{"head_dim": 64, "vocab_size": 8192, "activation": "geglu", "qk_norm": false, "attn_scale": 0.125, "bias": "none", "init": "orth", "init_std_down": 0.00384, "lr": 0.00555, "beta1": 0.95, "warmup_steps": 200, "batch_tokens": 131072, "steps": 2340}
Each number is 128 + 24 x the weight over its row's rms, rounded and kept within 0 to 255. Layers, rows and columns count from 0. Numbers have three digits each. The size before them is the row's rms in percent of the matrix's.

# down: layer 5 MLP down (transposed), 1792x448, rms 0.138, rows 1749-1788, columns 112-223
# gate: layer 5 MLP gate, 1792x448, rms 0.145, rows 1750-1789, columns 112-223
# up: layer 5 MLP up, 1792x448, rms 0.15, rows 1750-1789, columns 112-223
down1749 097:134160141116151126097112117159160112146120132093131101124120109128088133086134102149083120087164130132147093167139129132126079125124133163136143151107125097075076120151113113145078133134126154102131171147095149135171147123145147111139162080107095102107103132155131138170129147100148100137081130158094082124118144140094156132103117077099
gate1750 094:112151137097138083154103094128148120131110112092154121078133101130157088163183145138129122109161141108168062140159161141147127124162094134095106115100085119109115121150122168183078090146153139143139112147109170094097137151149133132129136145116123137108135149121130152172110112127163114146147158136165121129133094140103082136111168139131
up1750 092:149149101099124115125166124132113141140115144164117115162138107122096130137146158171146115093095119138148126150121151101111147152139152131119126109116099082117154081147095158126109104148142108140160095130111120102095132130146138118130130180068134143142161163130110150146156131171115097133128179122147133121109136151183146095168130113097
down1750 092:178122137121131162111132135085134101148111103129150132147115186094202154123080133116099125101142138141138114112125134138112117120147113106127121133098140164156147150116151075092087121121094147094107128174074100156165122138091149138124122095150155150141102154111135123153109129101115110138122100130078137161163141158129131132117118092112
gate1751 116:123141158129105162122103127136157121141086123084132118095105148124130139147121139080123119150130107152120083165118098138153151133117160142110163145115167082156123132122055164109085102113116124113134139124112152106146106127157117144184157125093085068143103105098145142136140088156119153117118137108135122137173096110125126119100109100143
up1751 118:140085150092123125121076085147167072128096114103142105134142115145129147133093159103122084160112118146111103119115065123154132150138157150129122138136136117162133166132088115153092151123162156117124145113107165151132124119144125171168149130116129071127126136129134105133146095167100128106119161133135145132139121106143120139140115119140
down1751 126:109137138107111147144121158121158106145150153156162114117133103144162091113155153062105093173139131134112145185080133142180157131143102145145129156127084099122094106154124115109068126130146140101133160138122127110135136126120141141150165120079086115161119137120140078130146146143152109134145143149098133169105113122131137150091119089144
gate1752 099:182135115152130157098118127111087122089128115103168084133115184115139084139105114154129081082131152132110192107142127137127101124161103116159120127147168113190130144099110106108112105136107118112127157098099136141130096106176094153115148149119109120112122119150152109105088119117133155091170149136144134122119132112128142153151105137123
up1752 095:112106145116117112131163138118115156121138126138159086093148153120111098166110147142099145120122071079085105107115110125160112147153112137116132108147131141124139123116152139085153146143148144130126120118136065134128140145095175146081156105145119076124094131117116070132161122122159105158130114111109138066143131167126136093096137172135
down1752 093:159124131101164119096147150139143142164096170092111119126143102114125164118147141108118127110120116119139139143139174066098156149113139172158126086103102118103185101149106116205132105148129129138121143190123156110134129129123129101131130149135171166098118132124108133169149135128097100143102128163142120144123116072118094111098101088119
gate1753 095:151082147133141110075137135160123129098111088099122117152189144110156128128141140097110104127112155126168129058142120129130126144126104113123197116131132102111138139100128135109130083157139162133115122130124168103127122116117145092083130070158103091113138143122150125147161097152118114116115172103142130114129132135095105085144130122142
up1753 092:121121151133169110104119131147158105156167097129142121188165148126131140112148140082125163113124135121155129119131129175150111120107104081103153153108123086127110096094118136123103131132118136122101148124125171137121112111126146106123149107146103120106164112140107134145144080115061112079100162091140124124122185110108087114150136072099
down1753 101:108155121141169144132100143115102146123113155105097146152101117169194134126135116119111125133146154084142169167142137120141148156111156152130116138125107109114128117136138176146169158163117101133108106126130073136092119148153070127133079150125124130123126123152134111121155172079136130116147118109151094137138144156153172111148139143143
gate1754 098:146111072110136085115141126073130124137121163138146143152143177117094114121092145120116115139105149118107093126106127103154135150188133095138120117127107113109133096115136161116133144106155111151104112143109144140117070184099084117077120158109140120104152187155144084161201158142169124141140107169118082145114145127072121078138170118120
up1754 098:151114126125107144162124103161084117115142120142144118118116185134079161155181145102132184119128139118163095136123096139154130132190115099091142104147112136139093095149139123116106146156133096081084122116125103124108114104120114108133113134175141154137126134106135127124141111132109119137120111134149167156150137141081136138137168138089
down1754 099:182115147162143142119136177137117116128132091127120118132141121110142076108119147120108154150119124159124130123131097128121111126083100108120124111129133151140111148146088115132157153096120119150141115124094121120110137128166190157143154109119131142135147104078072124178115107135117074154136173133109091127130125137151137138149148124114
gate1755 095:145129109120119101079093130107136120157122168133147070116132095136155183095124115166140131164137146150148119077105104084153132125103154146120170157133115139099126155144143114114126121110159150139105139093148173148098141152098117107136100143179130136148144150135102165100179127113124133137122113116131181147111161122150096087133136136126
up1755 093:164121155160141161108155157129143139133100149150123125127132148118166130137100126138148158121177136160111139143123170112119078167151126130101089134091094149106110066112110152108107166159125133117154168158128101110104116133127170159162155162091127174149145111146155118182132107143128143162148103162131114125091107149134100095156135111116
down1755 095:153126149111131148137117115119139138130087139120132069132105111169139121145128129146133120124128116124132130159143082137122144141126098114127168120162132175133172135106081145135103122153160107161111141109125142154133127147109102158092145124145139177155131109083126090084134161119128129121105141149142101164123140081143113126136118160166
gate1756 097:137158185106159119125079141126121146149105111107111135100181101135150142133134140116139098110123103100096144120124138153105111155099135136131174141118098117071135130143107102147106188151102091134141103138119173151105112122155150106142150134129146111125157078134145129116101135123125114114141104162136134100151137133142200113140136130131
up1756 099:119148136166107129109121110114093130112121125132128139118175108153149131125100133111130128132108153098149121150126113165104144103122129115095141125133117094152148114100132163132137125101102100161156111125116125138075113096132141134103124132138134154080074142104156102107127119186155145101139147142132101122101105145119111112113074135138
down1756 099:155087135137140158111155104125145127138138159140114143173128109085122127121162115129144083160197165162136124142116130155151094149127082125101155134129142160105118139125131134117185196116114204131114129144173151131164153118115158115117105103121106074171171132095154116150090145116112121127110110126130099128129128141143104136127153128140
gate1757 100:094131138129145101088086118151109105093104145168143108178132135099152124158104105150114109132108144088114157131134122107111117157148120072126122119118092083157095140106133118116130137101103138134150112095105118157073126084140090092105131119134124113104110180117138133185158117116154046163141156102123115152099178142111067161189112112131
up1757 104:090121074130140116119157135111155111118077146156108119156130112157113105136163117138177078137110141125153153170155140153107159132070159085135077161113146157117104102153101131154117132103114121130152135142135130130111121126092139105128073150139132123136139151134120122137195102135182126135114136130136099105095146088093121129124148165135
down1757 106:115093146148144108142161093133123141133160110126121100145125131152130130132106103112098150094112093146136116173157111171118157117115150133123122177108099140117146105144156134133121159160168140156103128131118115081107110094133165127115144102160126159156127118131145103099104142110123182133128119143131165123174102110130170079118164131131
gate1758 104:141135113114112132117129127144110119150137147125113128118116074136143143095166155120121089113109139197147127125170125124125098103102103149132131135138140156127138143109135134156121125116178121079112073131096107128143135117152109123097112153113129103125106101145162073134134125120115144141143110176185120113174118113150111134108160099114
up1758 107:142126142112122117104150102114129175121154127119107131113121108130122134111118110137158111155092127160117122140171122146107102079125131143125117129115172131135114103132122151165134152107151099038128137135102092160106113115129118124106084174115121142139120081128134135186149167111074133154129138131152149159138128136145131160120132104110
down1758 107:109101150139155112107109141156106169119117147119154127152142152116159119141099154105157130139149170133147155148161101104150102122097084132110104120149156113141124137155136163130106143100117124098131103127123092092137129087139119129191138131129110102119093144094104099129106112131111080160135117112121097126127140109116145138108135144158
gate1759 102:174142107131141054160161141169133128169109121124101111084117127122107158139144169120168112079116161159134115108146113082096095128111169113113109103129132123113163145143189141136134078151105140105112139114119108133157104180136146096080120139127113122118112130174106134127143133153135108131115170147094153159102116160118118194134155147122
up1759 096:124154160123151160127122144176137128115105131154130159084141116133146126109123124091127160150124061163130127145135129126082142151150147166110089128104101120109120140151136128131148146118106088132183144145116183117127157141119102090150129157134122156136163101132136076119117100134124159059088083117125106142145154128105083115109163110120
down1759 094:100092105139116160166116157103103126138137150123133111164089130118128108121164145123097110184110171139128109138150105150134128163121063126138127142126111116155152150083129122104140112107152113113090127154116176132121145081121127182138141158147109121130184106091137078118122129149114109155122104139148107107126102152146160117109144080119
gate1760 113:128137112126153133135144144139152133163153109111103123145100143116154121132107135128159125105154114105110206142147132166084122127124102115146146158142137143110155130097143082136099139138112097129135149128128100128090139108117138126106132130141185137109133155114086141115180147119114103123128110144104139161096141200162129105129101112141
up1760 103:110132138142131092110136159117091128113097123143141135111122107173138121141117134141153102135091128158135095151115116096195158111155149130137121125116121109120103142175110181115166127121159174120113101109119132136187112117146129145158128155116105109142113118129184082108103101147134169128141131123142140130143107062108116160110151167106
down1760 090:128118160110113094126141113129130147108098108148136145143127136132140121119116137135108130129129135108116136166146151142100118088121125125104105076116119120137140150145114121124194146123116140152105127143137130117152100139139137098138159128136112129146102095109105135144115147123112123123131144123143135108153163255110122141119095130100
gate1761 103:098148093152133140112106132138148177166133148120109163109146148108129150145142117092079184134155154146131133162108120163139100132150134129113133114109115126120142160123131127105092115118114131118110137127153124143099128102125105124136109089127128161151149179139140168150150182158151122146123086126144108127132150144157143091159149120114
up1761 101:130152113134123142151115127139166114106149086122142139107139107129169152080102112087126181110144162130116179155142145160081096129147142153158145140126143137155126100101187073116101139132095144113086176142122105111095136092147106152147152115163120114145171157109128127167161182147120156126148143123134146085128113130143116104117099131093
down1761 092:140142128095159114107095131115149122146144117127098126078111124139129104152161120165133105131127143119091109105119176156150126171106135152160158136112114158145111131090127090169078125148122132128098112161081165090109130101086127169139098160114134130130160158146095131134111117113124113090119108110089135133103099148137107131121114093148
gate1762 099:108149123128161124146070152153138165142139117115111115119164141095128091144111106159120107124080141180114100125144116106106132127142115110119100141112131151141156089102098086141162112162122129154149129141100137110130142129148115151148114123101133166110115119203104141099161122126109124178096117118112158108188129111129165138113144125160
up1762 101:111141096140171131098108123105111122126100118153139102127067120144115099095163109153154101175166136116139093127133120184100107151119155122090163094075147113151145153118126112143114136116124135119119103144113146117122133144132168124146117132167118107101119143128154166181110135113128103093095158131080125112125158143102142115150093110089
down1762 096:110149144123137157112119116121155119117175113156159108120140165123144143130105098144104142118091121150138146124150150090156135135125132123127130115083109150143123131097100133124172111140144128112161119186094125092141133119111087177178161142104132168169125114154132144115165089149124170124145126119116134100116147131141117102056094147128
gate1763 100:115154141146108145147101140163128151135101160125156113104091112125138156124107147172105119129103109110128125091107117132148148177152093153109156152100140148110123126110160115130166147089130107126152110175121124162109115081119159123121114125131081165113064128186111102139087122162099112098152130175128145139127136114140173130120097092161
up1763 096:115169131138112135151071114107125136161155095150158096121155130158172101122094161110119107141129106086093112112133129126153128165138139143109133097136093119099123151122139111112177140145097147147159103144131131142093143101124123165121136153111140088114160143130141092125106172147094208141154141151150113095099130146129158119136114115127
down1763 102:096085123106090101134104137102137124121129176123097147166121140145084149146131148169123134160122150149132125120119113112114116099127169133118115119145088147168156164145110110107104081148135141148102085104085121140091122121115143125148129154140108104125120169120162153143113115143116154121107071101137111156083159105058102144106159136169
gate1764 112:127099146109083134094120099112139111110125136189144154139115139132116147162112114135114115144142101157128125099156119088092154102076097141112125107106116109112160120149169103143133132144130123152090118117142135152139142118120122164120100084125092142128104094123086173115102121137158171149158082159116053112110129139133122118134129118143
up1764 113:076138154141112152093146116106087096142112162171101119110134103135092184104142153140148129122163119140138121163142172156124148114137080113113107124109115118101097134091135110115141132168159123111135120134109118116122114119147140101165127200141111109141106116114134091124095151176133106124123145113170147136126141142163132136156138156131
down1764 113:098148121137131085138155157164117124120118135143149124124123173117165112129174122148129131139143133141152113164106094117145078183175144116122127131097129108123141109098144145097144090130120091124128145111128128118123130149134144118136156153165155109140153135116144111139151137173088138118094136141177135146124140085123167113149134133119
gate1765 101:102131130116122111068146111164135140098136152142109149109176113090134097156115120088129138079136101126140099175127109112119154128114146153125113154121134113146155072116154111137107142129131149117117072121109145108149114143115150104106131094152130082149127122141107147148131118098152192152167131125138146183158110162167182126130177138109
up1765 097:120130093092135139155115113105122128134128162117130168156115148142106130131114121109125103155122133116152164099158156117142138115144130102114158143108119183119064132113088115149132081120154067134134136128160096136165106119149123170131127158148128146109155169095141128096113085175125135133123116144117068113130159157128109146136082096097
down1765 092:129127141097157072077135144159136128135154087151156143144111144147117119125163154134172134147156120147156083145130172136119128138122130152163151135144137145099106148135124080119169090126152134129136099146105124127134135113127132116124142153095127146121136127110139109131172093131135110146115141187069158167119095141101117121127111158117
gate1766 095:121124100154119128160125094099112113134146110130152116145142116085124111130157111129162157156115136107086096133119134155131106185107193117106118132096121144096142113153139092118107149167127118082107135138164153164117120136138126153143181125070158157105106101118086127136125114136106147135130096159187146152134189083100145133111154092144
up1766 096:099099126118125134128152141144123169130107159110141116143124090140140122129103131158106150131118104128120130102067090112117154077080066170116155142151132146125111115110094166116123142105131133131133094139152067072145163121100159135185136121097152090106097175174129116172160104130155126137149116142115127093110129186127112127131109154099
down1766 092:141148182126132105052113072101119105150158158122114138086127141149094155093179127097134134099103138154133124148179148136099141157189151080106125139133120123100125121167136144158129107115120130097108158112118123137139110114118126174093140133137121171161178128114128158134105137152122076129096139057131155166131125106122128147127126163179
gate1767 097:109106134146132145131134141123120125144156089143154107113105121147166100118126098108124058132166129136101127139195203113150079152137154137104142151166140157126122099147101172141126129125119093126154172114160166100157133107154128132113139160142125154110106099108184100122128165183158114128130155137124100100151132100150121126108134159136
up1767 097:121136124088112141113112123189130134137089148091107122121125137098137138107102155122131112125115084135148112116087145138120132107131139160108129151101155121178164123117147086154103110119146162107145179130159144102186086135140143117143142115125098118110149155156136143109145138102096144138129111143120069053121111075149151130117124093128
down1767 094:117106104105132159120152186088114086144151143158162158164131128166143170119162114146151154160140150120078123163132131174157132124152116105109101128072100128135110179124128139163117116150129137116129082143131088126109140194140122115137135110143114131138158157084111103141106118120117117140088098147134116137168091116131140101107118170145
gate1768 104:143121155130139105117083168156094109115126147125161141150083142103113130106206127141135121132125116156119100108119108160123110126148149114100150113092146106154152122126171120164122125123118121133106131115111150145149145113139080134137083140154137114104135098133124130150104132151123103168132160130155130110139137094127136143091138099082
up1768 096:160173155113123123164119096122094100126171102110110130144146142144127123124069109111109125125176130092104079125142173158155118125111077183149084186118113131096166142131135130115095103112126125084121117128173089152128135120101141147114145139100141092149104140104094167180147169156129085110136154107140160126149118148152135132131098153158
down1768 102:148119094155134145118108094076128123142134112107081159154179103121134111109149124115122135140113172130135123116131182130138156152114153143130106130133146103075123120106139103089122105126138138107139100117136106112143081077127109139105157087096097154143118188143107134118113112111140104116107139134109106102137107087132153120150154155145
gate1769 100:137098087115154145130123178082173140150148143136085092164120125119135124165149091168118090096147084123172126113175094104105142130166127147169105152102147138119109167144154143099119164148147132172097156141143147153144126128122149145116130152111095168137128135137100137104095115140139149107134101167115148109121154113131115105100170104131
up1769 109:155111101128095157153107147143118131163109141090123109101126155143134101139140192142093138135159125125092139089148122123140113153108146095098075155106114104182074131123150090126148148132155075117086118139117139149137139100117131122118133152096100150104135124134158152114122109144103127104146169114160126159124112120129117149153123113121
down1769 104:137149133134164115124178167130106149096151196135143187148081112085132091161113099120143123075131107141117133128119175092105166129158128146141109084137115128129162143146124133131154131130122119152138157136142141144137110110177121138121122141141130161143124142144074113117106086146159129126138088055140151067152086127128132124105152144165
gate1770 098:131139134137136136155154140127123172139116129144106155135133072193076128141135161142098153097122098134153120136129105129135143127108133122135120148099152112102122130124125155149121163105136117134118116159130091143090135140114147114128137146177119148113141191163122145118132115148129072132160183148072166142139125148155128102071142141127
up1770 095:096139133169106123163086127134062133126148106128123169144109113144128130133117162158137132115144133130143090172123150135133137095138110158149088140131137139125121097150159149131125164130076111110083148134103102117145145148127113087116111142140129160137160160111107124143142126178132093150064184146040123087121109142097122173110132110111
down1770 098:093121120106144099113162145123138105168137146120106136148110144085121148094140116123142071133134139089112117122132136134141093119133154125141140117112123116166099157093109068141150111109121119179095145146138159180122151139148099113150097089167102148131101115135156140126139148106184123169155100131138154136097120165089123130150125116136
gate1771 101:102126099112136097127104100145127137117154145143138092109120142165098136115125107079133147150119156199149134124139142166160136135108152148128116133123102120133128103127120093099152160157120133153137131164120119153156116155117129163115132181057136120109145200146114132161117136111126124079129149102152113099114124083124126124139136116134
up1771 096:164138116140105127139099127138117150115131144154139123092125156145124136126138098136112137114132142151131128160109116131152116117117089109147125124134111094092101103130127124124150087178112157110138104180147162086134141113140150100148118150143092114150149118142096154124149103087092047148124143121179102139113179153153123111158160130121
down1771 096:143124144145146101114128151109123153109102138166160155123124106162135140108119102136147116112145097134115174117130081140105100143141131146149116092115123146114115163135093098066175148103129180123131156140145098120110160146110146157139143154057144096128137224088137100133139134162133150110118126108131090095149137149129137138127126133139
gate1772 097:134140135110174122123101139130164146154118170177118167109107130156123157115165089115139152119110112101121071124166118129135101134109084154161163133113138164126116118150168166095143136135183136156127110102163108152091154129123101145094107133133147128127113153143133088113131131170145102101143132123118113131146097099138113118118144115089
up1772 096:148153138124154133126103163117142097167087108185132124121098146129106103164133070137136119109109158126102107131133090152124119128106117167128133156079114117161127135158128149161139101112143137124130108153188088115095163113107151110084128129179129124122095156169117116097118154131085121153118124121095122125110097094140125149136177119114
down1772 099:114132131145126122155126150187101102097165153107147142092166113194134152106188197109128131137148110132122151114089105117141113095159135110104158126149156147132112158135130089086117134159115151102124135123078164139154102188106093132095138103113102115083123114116129115107119115137114143150108144128109100135177151116122148156100119130120
gate1773 099:148133140149112096100149121135129141124132081101087122125113103173167166100159112180129152139134136111109102144116129124099089155153139154122097124120108137139143158133087136126097119141111141100138133115117105140133114077129114187155152148155136128116144111074136146141163155114109172120118104121113092131111119140130150114114134108133
up1773 097:113127137120174109087112107106122119104098140139111129117092154113109114150132156128121155155122135141135136130148139124187136136113167162136116118147081155119141144121132144114093086095149100149133085134150099112135100123088095140148121135117126130103154139091110153146147185140137127143074119117113137127154149150121140087120145159157
down1773 096:135078133138102133111108138167121122148092117091117146105109121141125099132164130116147125139127133158140128149124154118125127132132079108138163133168163132090144171122100096138184111128140116097166163161100143120111171153082147107110132094144136152146133136133141125130135107105148116135164160119137110105165102140116090143162106127057
gate1774 102:114141139129080156145092101118131128102142110128121125149123130131092152110133158076144100097138127122128105112098129129156091122094112123107134123126141129118160143114141113111117143164111103104111119167121140094106133142145125089145084119111117124084100129143120155121132107168125131113109104112144081081136163136124080122137107129118
up1774 101:155115113158155117140120135151140141178128114084149150139117137152160129175119117141130107097109151128153092121125123122141158136116101095099152137141109125157106142091140146132122159104107150111140131170104145053102163122139112133106146130163128163106131121160117130135144123106106099121089105136136162077072113109077150142118112151160
down1774 104:115101121173131155121158151169133136096156114129108131111142103127135138171112159140141152143165148119101161156159130143137131162105186115118158104104106107094107101151114093050163089105073120133121164098138151145076111130132146150144123127103123110150143156118124141113127114111142126140155151116129151157161085170156112127153125123132
gate1775 104:132128089121135166118105149136140107139086168111118121128145142173101115129148128101113126099104161131132125149099117085124105109154132120128101121071139101152140135178123151139130068180118095141124108134122135107124147109163133118096147152101119139120098137144133151118119082170138116175167115117123092123123106124117112152119136122150
up1775 108:138164158064164149139134141096149120154134147150065138162133118131145130158110146122092110160093149117125117144174107101092122104129145137106135105114160122120135130195102159108145066167162122121116105141125145119112175177089123122114151162153129119161093125123113130151105094101119138127141094124104129162155103143117142150111120090155
down1775 097:107134130134162082122121126141094124133076132137119108149126127111177146116141095148121164150124146159186092160161158149154159106125170134106144163085186109128125131126101102121141122118086132156099110133154121146116148150136122133124159099148112105102139113121139147118122105106129150132162071119123148153160089087125150128153130114128
gate1776 107:124135133137168123136125131195113111109126114118085129116123073130119135147163108124105098114097135143169113118078113054110126115142164101149142111102124121169135217107152125162157087134116128114163157136136153141081155107168121135094157161132144100123103117106122122133159109130143129083095156129133107164128142113134117105097126129155
up1776 103:119111165111129108136129114115130068112195086139143147108181118160117156087074138154123120127060141158130119114176146105123129138125090144151092101149135104096082129135142166133106133122117172164170122150130108137112121157152128131098130126110145129141104132110116103152193082155155148125130175104110149137120140065104143149164104117105
down1776 103:081147105120115103143134049178143123108172170133171078122123150111145129116150118136132109126101129134072169140132109124159095099143143128147129114112104158174117173108115149132120109146132107118155127111167120125130105156142129121119160075134155130134173143144120093118107140110085103116178115142078134131126135135138139109132129101092
gate1777 101:113148137116109155087142090107139103163123118086189120114159146180146103150126131117132099114112169094127133074123108108075125130151118122138114109090079130106144155149112159120137140119143125142143159123171123150145100113154138113154120124133081076119146141144087064122103108152094111134125172142121093122135135114114169164151134128125
up1777 098:086178104100123138130163135156162122088187156103092135124144132115146096119212147105139121147141125165116116136078173135111100154116154131150089085122143097146106103169131126114114168110125169134104171161157148118125124151148107156137098105137153144131117125155169106148105082083111141141133135139102103144065107112117141151132151097126
down1777 102:131202096128146128134131138122065172074104164127134134123171153158148134167147164147120115114121137098139151125099135149155103094142063055109167090141093132149145141152103161163142168135112133159157126115117155092134131109142141143122122155184137110158165117092121071110140140155124110099123140082143111183171136131124148146142118112126
gate1778 098:164137141145106121088092140126159146130096180146131099161114122133081108118118127119115108148110104149136122123093151123125151151110105094162111116134146125106120122107106106122132104116132096149102096163104150134130136138125128120154128125151112105152123147126110097114138097115102154091124116137169143132115095125133140147110122144110
up1778 098:179100136092150129160131118094168153154134136097164138122110087139118069158087135148139137126133116122157136106108120148133138101109091138098130117173130125116134131159147198128127150179133160112141114132126117162136117149142102084125067124157147105166140127115125127112115135119145133143109141161142111106161132127118123117166130144138
down1778 099:104144087137113111157125140137128121097108153169126133171104159101117142097151125140176095114103108106103096165108103117122137116140135116170130135095176138163153172141115128133121155113134130106082166144145160150076180144107085111183167108124126146129152088159115118128130114125138122148113110115171076109137155123206120127144108127146
gate1779 098:107113133130089127142130148087141108109131135120133124069096128109095099077130129102086104083101160132107101150127112108138139134115117131117103166106130147139147180107110131064141130126102158094167118116119113095160132118106138155122162115148115092095121117155155116133166142133157135132064147188112154122136139118109147134153119129155
up1779 104:115181106139137167097128103180095126135113129147139109131155121109135121134132128136121147170142129150106137112136124115128129157121151148114125080156105141104063130137148104161084119090135108149138155135098103150115156146112138137150118110149163101113119157097116160117153140150121118151150141090094115159093153158125147117118130115147
down1779 110:171122175140155099080167131119094123161187120131105081124153122173125126133152093133086169126126122146143114161108136106138112111137171107145137130152094132137166110164151135127161100155195124113091174133125097116122147163124116102125114158111136138172099094138137134157129149103164172114132112128134135121187086172127167164131099147178
gate1780 101:115134114165136148108120161169116211143087113128101118172096131127133143134151116121122126169178162177101135110153115111107092118117106125144148104190119147147129114141125156050141135144123083118135138129123114162102091154128148145162102132126145103120154124092149162149132102094129152142156144076126117130153142122150113124123126123125
up1780 101:136139121127142147118121139101094120107121161162116082109139149134119132176101126112114147092094106109145147127116128150132133138158155109165088182114099146165135162127123079139130104112127139143137130174108119125157074176148153165092112091103109160124128098127126131161121133133102104114129146128139141139126107139136093120148127130125
down1780 100:103127141147144158137158145100165114137150101089141167155110094134131178130120086145109092132132128122120166154101152102136124125133137126127101131159106117093112105091130089105137120119150096131096104153113107126142144172145127122163106100125133144108145141095127147153159136149125147167135136151137139106160126160141134183140112123129
gate1781 114:112111157124146142137112078125141159110105152107129126146126110154152123130127085125150131134145120137108154148133128122098113161142139075092137118138120119167121129143126143139118116137128122118126136085154139153115118088110074110133132153070128181074101108151165136135109122135089137167172111165120104135149099116148135131109130118119
up1781 109:091119109106135165164140088133104114102145105152135161104149132143148126112169086112124122129101098170143135146124073132109095126098119146144118087165148128099068175129129136143110180144132136149111129173107077129089134117162120120088105115064078109097164113103124139148077128186103125161159137107146082109149162140151122111134135152089
down1781 100:109077170166118168137131129144130149118087123128128126145127147129145121134129130119198119129140161151095103152128124109114122168116124122088143127118110129132134097184125132158103173160123126145107130079135128137180140106093103149126157147077183139119077123146154100132135145163148151174113121146126168137142082100183134093153142110100
gate1782 096:116138124095147131148165085094135102111101160157103135071120141121128113130153105132132159119085124133156156101099118094138161163102139137080129141122114171107065084140164127130123132081132130130113170161148161114100136132067094124152128123131125116116145097143158155159133118128144120109138126133127164155125132176171137098148095097157
up1782 096:106143129135088112151113102141113157150151144113125150158141123131175129109113121073120096135104151119099033128150116134113096135161118136119106096110123120167112156127140144139129121168145152129154099120057087145186140110150124142127118110116112062114102137135132116117143148065127111153149109124117082157118148139169122148055128155127
down1782 099:138164100096121182089152142101111121096103125126109128085104152080126145147110146135136121116142110197129139168096120121136165159133127158110098105145146163179129151116144110090106140102127159136100158129124175108138109131079125156102120143147124138162172108122135144144133170097132123078154114131167186120105139153122123140118084106154
gate1783 100:136140129116111139154096108094085080131115146085094142103173150142123110084141151193141097118114188174120123122117142114108134092143139132142087105130119157110143134140110113102116174112137135103104120115114201149133156108149101080095133135097104123142130103060144085137075131112158066105088151097122100129107120141148120179112131079132
up1783 098:113142128125109071143142178118096144128137132143146142142087156156130091134109136120082162147103088100127147113109092141156117191140162153144158156122132061101137166124113138131093093097120074148112176175148133083158111144150124122136143119131120117143117141176144169155169160141093115152159126151113129103138131178109112095145106159120
down1783 098:170150140131108154106117124103123093119158179102143129137147123103109120103144134122147131147103159170091147125164190077101123130114134125158130130147114138111126123141131110106110166093129148148177144157112166142100172099127164156098094133120103098084146130075152152096110116074160087110100181108119149130138121118152124150102106146118
gate1784 100:144147111124081168124125140103129101163115129129140175164096114138140131135081108146144145113154106144112125134158136131070102122158124146143165132146138129143188150135123152130130109108174100127104139107126139108158105126104151122146106141175095150112093148121103126130091120137137148095156144088113079117190107119123127131110116089098
up1784 105:098141155133111144111140139150129165114133100120120134121104163134133137120159143120185130089113161158114169135124142157188085111100147116109117150152123122131086123134129124119130129143142135129143086151134139116145125132140131143154130112152096113121144194122162120164156149070100097138148145129156106134172133133079149125158112099153
down1784 108:168109119130137120130171086118079121145125128119145171128143104125108120117154123131142122104101110133094123159120128138129084118158102145149169156079126116150168166146083152126171102126153090134093141083121146174156118133110121086142139157139165120132133126088128134123145156158114122141127185120105110120122110126140152160111118154075
gate1785 094:109110128137138128122101126114138122133120112174137146163150159105163098136143129184138148155144105122119126140111104173076125120131140133116149059135129158145159119090114089145166121133150173127137160145133096150179122171131107144120127155122125151100130075119119110100148142084116127117134107162137091136115105178181113115121115134154
up1785 092:135130111098190129142123104097119143153111137121098148149136118145131122142093123139133105096164159135123109113133136099141142124096118138136161145149121117172110147128147140115122136103127120079099137127094149178111130122112107135144183104122158131105147132176143093146094140136146148165119113059158131152110122153101114122106136196146
down1785 099:143159148116092139136123159110137125148111156123112138100157139113139128104188136118062127128146122089147161114124127141060162157145156101128138178163149110111131115131105104122063146136166133145147167128151112144131184100108128140111125134132087119141138128124140161109122102125094127106140165101118137113114102171108140160083184097116
gate1786 098:150137145100172173087125150101149110139156124124139144123135109126165064122146122120118121117156118161100122136127124157134155142147152135147126154122137099109128126121131122087102106163116122155141151132126156157085131152163123137135153103140140117134125077189116122137147141175137115140152125095149175143114107130154125116144145125145
up1786 093:130127152154120126114072144122135122122138108133130118139135099109119126108107136142165148161082133161087112112097115133106119112124137141175138123119124126137129112122133184130144125162159153153164135150162134136097177121122114136105162152162123133111117110130120113153143095150128147146100121096137135082133131174179168117139109229105
down1786 097:108139136149127147112175084133177129142141141096165133104117127132175101159133155164125129114118116130131165122138145118107102095117096177084094102190132161119100177139115121140146092140129149107127092103121128148132136144116124094120123115081100139108093140135160130143168107148148138121090139137149136162136114143114207144137063108099
gate1787 098:131129108142070120127125167095116168156107163116113115109167154142111109100095134126145086119128144098148136114117127141140110132197129111122132137145118119152118162144153113134153145141139166124097108130110105108127161102165104167112144135148113104192130096101152098137113111137118146107108066153162132124112103117177094118161120133138
up1787 103:193116083144106132146129115082136135115152129127094086127159112157117138115100106170124130142145104102169073140136179131139144122159091127105144116113115136127170131105155106088119136156112148153124125152116102128128143117108096151120102153135095123117112128160122137123131124137144091132104081122133146119143111067149157131153144134139
down1787 100:190135162114133127105118156148129172138143130138124137111131142135076140129146120144169101128108130141096152134165127103130121098168179125136165152124112122126115139090121125140115102122148129103117133100138109101118082123140141128144119093136178087124091117123156154063130158075074163146105150115158135165144173145105108108122103106134
gate1788 099:074120123102088119127102121179088096110132128124142113151130118094141112089159100167111151129136207121161121145128101115127124111131139129104128154127082162148143083146120110147146139092154137133143213087129112123147193116103113121148111096107096144116120140124165094103111103152158136103127084119132107141136109129137105123148121091140
up1788 097:187115137148108114139145121099113155155155143127110157098171163151137111137123177109152138153165110113124114136131152103119142181152120113113090111107151130128111183101131120064137116129097124098121092121134168105119073105141093144116149191188127115158140122129097137157164144123112131149148176144124165127127105089160145103076104115126
down1788 084:093130138129116094150138132131110146076128130174109112159087144133125199128127076129116165083105161097098102135110079143155138123119122107116119111113113107145112130148156122145169156131122121117119146124124147113146077138109132094176164101154153139123135145117109121116142115136131159111166098141160104110103124103121110100091110132100
gate1789 099:125122110168140156147162107108140144129130142111102172137135127137183131167154156107156141176146141050104111092114134157104101154111161110178119109099102099136132109108131121157123135149171103174129129139098112094144105100165097150136130125137112095092090140163108095121147146117200105147163120129087157105127096116160134129130131102112
up1789 100:106134088077120174058109128157120108157173136110138126136076142138126099114105090165111120126120145141132097108118143128112146123158126145083101157149134157130123167083109124080124159109150121106112127123135133155169143098115152094115129132122159157138159108167146148111096158135137121117124100169110135167110151121139100151111094153124